Weights of a small transformer language model.
Architecture: RMSNorm before each block, rotary positions, no biases in attention or MLP, untied embeddings.
Each number is 128 + 24 x the weight over its row's rms, rounded and kept within 0 to 255. Layers, rows and columns count from 0. The size above them is the row's rms in percent of the matrix's.

# layer 12 MLP gate, 512x256, rms 0.056, rows 152-200, columns 192-255
size [105 101  83 107  96 102  98  98  93 103 108 102 103  97 101 100 104  93  96  98 106 105 106 106 104 100 111 106 107  99 102  98 102 100 103 100 100  99  97 103 102 109 103 105  94 100  99 108 105]
[[147 125 117 126 160 146 124 126 129 142 107 157 145 138  97 146 119 152 125 113 138 106 118 150 164 124 111 155 133 113  94 115 150 138 136 143  66 103 110 146 139 104 121 113 108 159 178 119 105 157 108 110 126 139 157 146 139 165 125 162 167 143  98 137]
 [123 142 107  81 127 136  91 133 108 125 155  96 115 112 162  96 125 156 118 136 115 110 133 101  78 138 154 130 155 113 130 153 134 132 191 195 128 141  74 126 169  83 141 114 123 163 156 134 128  96 107 133 114 122 156 116 133 192 123 144 169 139 151 130]
 [157  86 102 161 140  88 119 115 152  73 156 109 114 156  82 114 120 149 121 121  91 103 141 150 135  82  71 125 156 102 140 158 159  98 131 129 106 106 124 122  90 102 137 146 137 137 110 124 134 133 172 118 117 126 120  94 160 144 143  93 134 134  96  94]
 [126 125 122 130 104 123 141  89 125 110 149 152 168 127 113 153 149 116 111 108  72 156 164  99  94 137 114 165 142 147 145 121 114 124 122 121 134 134 129 140  96 115 146 120 117  90 120 138 143  53 128  99 124 123 116 133 136 137 213 113 147 122 114 141]
 [119 151 128 164 114 134 156 128 134 127 154 105 144 125 137 162 135 156 126 102 128 126 131 146 143 127 109 150 123  94 122 127 187 111 117 145 151  92 112 116 109 148  93 121 128 140 129 159 105 151 163 126 103 144 138 162 131 158 160 136 130 123 142 138]
 [145 124 157 139 151 135 128 118 158 114  87  92 135 146  80 125 153 122  86 130 169 101 147 165 124 174 144 161 140 160 101 132 157 110 110 100 101 152 171 139 118  98 123 111 151 129 118  84 109 165 108  97 121 103 135 120 140 149 171 168  95 120  95 114]
 [102 158 141  80 115 133  97 119 151 128 124 141 150 180  75 164 111 117 140 138 120 119 100 102  99 104 134 123 124 131 101 138  85 118 106 122 102 121 141 126 145 166 147 101 137 123 116 132 131 133 165  91  81 111 121 118 152 173 119 115 166 108 166 108]
 [122 142 123 163 120 112 155 104 101 103 132 117 122 106  69 101 112 140 128 110 133  68 151 145 145 123 132 161  83 145  98 120 111 154 169 154 145  69 147 113 140 105 136  95 146  85 144 179 107 108 171 121 113 157 167 128 143 146 124 140 157 117 182 126]
 [152 119  96 113 159 125 126 159 140  99  93 143 152 128 128 104 121  99 127 127 107 138 158 155 102  89 107 150 129 152 102  57 154 140 141 136  97 125 101 145 123  89 141 170 143 167  90 115 148  95 105  86 145 123 117 153 121  83 135  94 106 130 123 159]
 [106 146 165 114 107 169 101 143 117 164 146  98 120 164 104 175 137 149 110 132  84 128 151 126 113 103 121 124 164 120 137 121  99 133 125 100 136 113 149 144 151 103 103 147 120 111 114 118 118 111 182 121  67 101 110 130 126 134 167 104 116 110  93  84]
 [105 181  53 129  89  91 125 168 114  85 124 151 172 123 115 114 135 139 115 161 146 143 132 119 148 112  75 131 144 136 119 126 155  91 122  79 146  95 161 150 135 107 110 152 170 146 131 120 147 116 122  93  56  35 161 125 148 107 125 122  78 118 115 155]
 [104 110 120 122 154 161 141 126 140 121 127 172 116 163 114 141 166 117 120 152 108 108 161 153 162  82 115 174 114 101 171  97 136 140 142 135 117  98 113 175 120  92 111 132  98 149 140 137 134 104 148 118 119 120 172 135 115 132 146 131 141 149 162 127]
 [124  97  85 146 130 110 110 125  94 119 181 106 156 133 121 122 173 156 133 134 123 132 121 131 134 123  92 121 124 116 149 143 108 155 124 162 131 133 135 107  98 139 107 120  43 110 155  97 163 124 185 139 150 119 116 136 118 182 154 162 167 110 125 116]
 [100 149 171  79 119 122 153  84 137 184 138 122 125 150 120  71 138 105 143 115 150 100 105 131 121 157 159 154 118  85 134 154 131 152 104 146 104 105 131 122 132 138 146 121  99 100 102 139 119 130 156 112 193  70 101 127 136 151 162  95 112 102 117 150]
 [124 149 163  70 111 133 140 105 176  95 145 154 144 135 134 149 133 158  92 189 125 122 141 161  75 193 145 122 117  92 113 124 137 135 104 167 128 151 128 100 104 116 166 179 162 131 101 111 124  89 112 140 105 117 140 124 121 166  91 145 139 142 110 137]
 [ 84 130 147  98  88  83 140 155  78 126 114 108 159 128 104 139 123 123 140  98 141 107 129 147 129 139 123 115 175  80 184 106 161 114 130 156 119  71 137 118 143 158 140 116 160 118 163 149 123 166 128 111 121  91 137 142 152 172 148 129 158 142  98 147]
 [131 199 149 120 151 120 122 108 118 120 148  89 141 129 142 150 130 129 106 143 128 124 141 161  66 111 134  99 114 125 119  99 160 136 143 115  67 152 120  88 120 134 185 136 143 125 126 146 106 137 132 122 138 121 171 111 139 124 110 129 139 156  89 132]
 [118 138 106  87 158  99 115 162 154 106 138 119 166 131 153 122 138  91 159 111 106 122 143 178 159 109 166 168 145 150 160 129 116 136 120 142 102 140 171 126 118 100 135 124  99 106 105 155 178 120 152 118 155 106 101 142 125 112 148 120 180 152  83 132]
 [159 161 105 135 106 150 101 128 121 179 155 131 170  90 150 113 152 139 121 156 154 140 173 131 138  83 121 143 157 149 128 111 147  89 155 138 146 140 150 144  93 108 145 124 138 114 202  95 138 160 142 169 112 149 118 128 170 153 126 152 109 145 140  91]
 [125 104  97 125 121 144 132 132 124 145 114 109 116 143 163 182 167 116 169 114 106 123 145 139 142 124 106  63 140 152 154 113 140 111 146 175 168 127 148  86 107 106 162 103 100 135 153 148 105 142 153 134 136 114 155 135  99 128 115 107 113 154 114 137]
 [134 131 109  73 115 133 118 160 116 112 135 115 189 131 138 150 147 144 130 158 151 141 144 111 116 130 133 142 127 127 130 123 145  99 160 144 122 123 119 134 131 141 141 148 141  84 151 137  99 155 163  80 104 132 178 177 151 203 125 116 119 154 116 106]
 [118 118 159 122 121 127 171 124 114  80  77 109 118 145 117 146 126 156 129 133 121 144 156  89 128 143 195 150 133 157 103 141 134  85  94 147 148 119 139 136 128  74 142 211  97 104 119 137 131  53 111 101 163 118 150 154  93 134 171 181 156 168  91 150]
 [108 139  99 147 106 105 158 166 118 143 119 103 131  70 182 130 123 171  93 124 132 124 138 124 121 130 168 140 115 104  91 149 164 111 134  82 114 101 144 160 182 117 119 162 126 146 147 117 163 183 121 123  95  89 175 110 124 130 143 131  78 136 145 144]
 [138 145 140 122 123 149 177 132 112 118 119 159 153  98 147 108 130 128 111 131  95 115 153 166 136 124 148 145 116 110 129 123 123 135 160 108 129 142  96 125 150 118 100  79 106 137  96 123 145 155 136  97 151 117 153 101 116 170 128 104 143 131 117  92]
 [ 93 170 125 113 115 149 182  98 107 118 160 128 118 125 107 142 136 100 142 122  92 167 131  87 117 155 143 134 103 100 114 131  97 122 164 147  82 113 186 139 135 126 145 159 113 137 130 167 107 100 147 130 103 150 109 142 166 111 146 118 163 130 128 168]
 [115 162 192 136  90 127  95  86 158 156 117 117 125 116 136 159 153 175 103  79  93 108 130 118  67 103 167 144 141 108 104 121 143 127 131 144 148 117 128  99 106 108  95 143 140 101 140 135  95 113 163  85 111 132 126 137 126 133 138 145 137  95 126 109]
 [145 149 115 126 139  87 136 155 117 123 116 125 144 160 148 166 115 181 150 143 130  98 129 128 149 142 141 146 120 166 109 127 125 117 146 113 134 116 138 142 155 120 128 148 138 162 132 129  86 110 154 135 145 153 155 103 152 103 158 193 140 127 140 117]
 [112 134  97 120 120 130 133 141 113 132 121 149 138 141 138 169 154 144 143 150 155  77 128 160 111 158 129  91 137 118 161 140 156 123 130 161 130 156 158 133 129 118 162  98 144 150 110 175 120 129 132 126 148 151 112 101 146 145 144 114 179 146 125 131]
 [104 176 111 134  89 102 113  93 140 104 152  91 150 135 138 128 127 158 135 129 126 102 113  93 148 106 134 113 127 113 132 133  98 150 116 148 138 109 113 115 109 141 156 154 153 103 118 159 137 150 132 124 130 136 200 185 115 105 166 118 136 131 148 148]
 [150 103 140 124 160 121 130 127 107 128 145 103 131 142 146 152 123 175  82 101  79 143 105 141 149 185 112 107 128 131 133 126  91 100 119 115  85 105 163 179 115  85 100 132 141  88 163 122 117 133 143  96 130 152 152 111 147 142 168 123  99 135 114 139]
 [142 135  93 109 110 144  91 147 121  97 126 104 138 148 138 119 117 130 161 106 161 106 137 115 123 129 177 136 152 124 138 113 139 163 182 163 116 118 119 127 168 152 146 104 189 151 124  98 154 138 107 112 155  95 123 122 100 145 127  90 123 100 141 123]
 [ 92 126 140 143 107 157 102 177 147 129 123  91 134 146 149 111 109 160 124 121 170 159 147  94 127 151 104 111  81 180 117 112 155 139  98 121 148 130 107 135 153 116 162 145 123 128 118  86 119 107 143 100 122 173 141 119 102 180 159 124 178 117 102 160]
 [ 68 178 125 138  89 104 144 117 117 114 112  90 118 143 124 167 127 136 151 101 143 121 150 126  90 126 149 112 165 101 146  97 127 140 156 127 187  78 154 101 111 110 158 102 117 126 163 144 134 142 137 132 110 136 157 163  82 136 140  97 112 119 120 140]
 [126 129  90 171 117 113 126 120 130  98 161 140 110 122 136 118 101 144 148 130 155 164 102 120 122 100 175 171 147  90 111 105 179 138 116 118 111 101 159 138 129 122 171 148 115 148 109 157 116 126 125 105 132 118 146 172 124 116 158 148 134 162 107 140]
 [108  94 138 140 117 159 138 121 146 104 134 127 114  98 181 149 116 117 150 109 112 126 115 112  89 130 135  76  91  96 167  51 137 110 170 139 131  94 111 114 121  91 101 143 130 112 141 132  86 154 149 145 100 119 132 102 113 159 125 112 156 135 103 128]
 [ 74 141 131 131 118 135 126 112  97 125  90 122 161 105 134 147 153 146 152 160 173 114 140 136 114 109 133 122 134  86 167 131 166 170 118 141 127 154 137 143 142 145 123 145 125 104 128 117 120 121 113 141 118 143 117 115 139 115 149 122 145 141 154 162]
 [106 108 104 137 111 115 152 106 107 145 116 117  87 134 176 143 118 129 149 182 148 125 104 147 139 175 137 125 100 125 124 132 104 130 146 175 150 102 156 123 130 104 133 156 143  79 164 170 101  95 136 139 105 150 120 125 146 114 158 126  84 121 135 166]
 [128 132 135 168 102 145 165 136 140 154 108 139 126 106 117 193  99 107 154 152 146 142 102 150 114 152 125 149 151 158 113 148 100 101 120 122 178 106 139 138 107 133 137 165 124 104  88 113 146 143 123 125 113 141 128 127 158 131 129 132 153 170 107 120]
 [ 77 141 112 146  50 147 136  88 113 128 112 170 117  89 147 105 146 166 130 127 164 138  95 134 100 122 142  63 118 144 119 126 135 155 118 124 172 126 154 123 140  97 152 114 101 168 118 140 129 142 101 148 158 100  99 126 145 109 130 101 146  84 144 163]
 [101 137 122  61 117 100 151 132  72 102 125 111 117 106 107 141 155 164 143 104 136 108 125 156 107 106 122 140 152 117 168 113 134 119 118 127 122 165 163 134 158 115 123 102 112 118 168 124 102 137  88  85 153 150 110 123 140 149 118 123 123 108 157 105]
 [124 117 134 167 111 146 180 125  92 114 150 119  99 107 144  96  58  94 106 144 143 134 108 115 104  95 131 132 101 131 120 112 104 100 132 102 108 115 101 109  93 128  93 129  97 142 117  93 129 126 147 142 159 178 121 137 195  91 120 160 167 151 165 135]
 [140 159 112 128 144 153  99 129 151 108 125 130 164 137 122 151 152 140 120 108 149 131 108 180 113 138 158 116 155 124 156 120 134 135 186 184 136 144 154 132 139  90 193 118 141 148 116 145 127 148 134 104  97 137 122 100 108  94 125 154 148 130 155 110]
 [ 97 149 166 117 134 146 114 141 141 137 117  73 130 134 121 155 121 140 117 103 135  99 124 154 129 143 117 119 135 133 148 122 150  79 188 138 135 128 180 123 150 100 170 165  91  75 139 153 113 152 105 145 122 110 113 109 114 135 144 131 123 126 151 139]
 [121 115 117 134 129  70 123 127 100 127 129 111 130 118 135 122 130 155 130 120 114 157 160 139 129 133 158 141 155 148 111 154 132  84  99 169 146 141 132 132 166  66 139 109 155 110 116 155 166 161 160 114 130 139 139  88 110 129 114 144 127 161 156 150]
 [145 138 154 134 101 162 133 122 150 152 141 138 159 148  97 107 153 143 130 159 126 100 127 167 153 148 104 148 137 116 102  83 148 136 134 153 171 147 118 138 117  73 152 116 101 150  80 168 103 118 153 128 139 159 148 118 132 132 118 141 135 148 149 144]
 [135 147 124 125 124 145 147 112 131 111 133  91 154 163 108 118 116 157 125 155  64  91 155  97  83 113 160 155 159 112 116 126 124 139 134  96 107 124  82  95 109  81 110 134  92 151 193 113 120 144 143 129 141 118 134 144 112 164 107 137 160 147 165 115]
 [140 146 105 132 136 131 153 120 140 135  95 170 139 120 137 135 126 118  91 129 103  91 142 103 144 121 172 100 123 144 165 114 143 129 138 175 106 151 140 113 135 134 115 124 140 140 104 137 143 137  90 135 145 135 109 146 122 135 129 120 128 143 155 122]
 [108 126 111 123  80 177 142  83 165 179 109 132 115 124 139 129 134 159 113 146 144 126 142 138 134 145 172 128  99  95 125 112 148 161 113 140 167  82 146 133 159 158 155 139 134 128 132 143 148 145 110  91 107 123 116  96 136 131 125 102 135 139  97 117]
 [110 142 115  96 105 145 148 125  90 119 157 115 146 141  92 174 143 139 154 110 116 136 151 111 135 136 115 139 165 164 129 100 159 133 102 110 128 151 119 142 140 136 132 115 101  75 118 173 144 168 150 155 105 120 127 136 118 128 135 117 168 142 162 123]]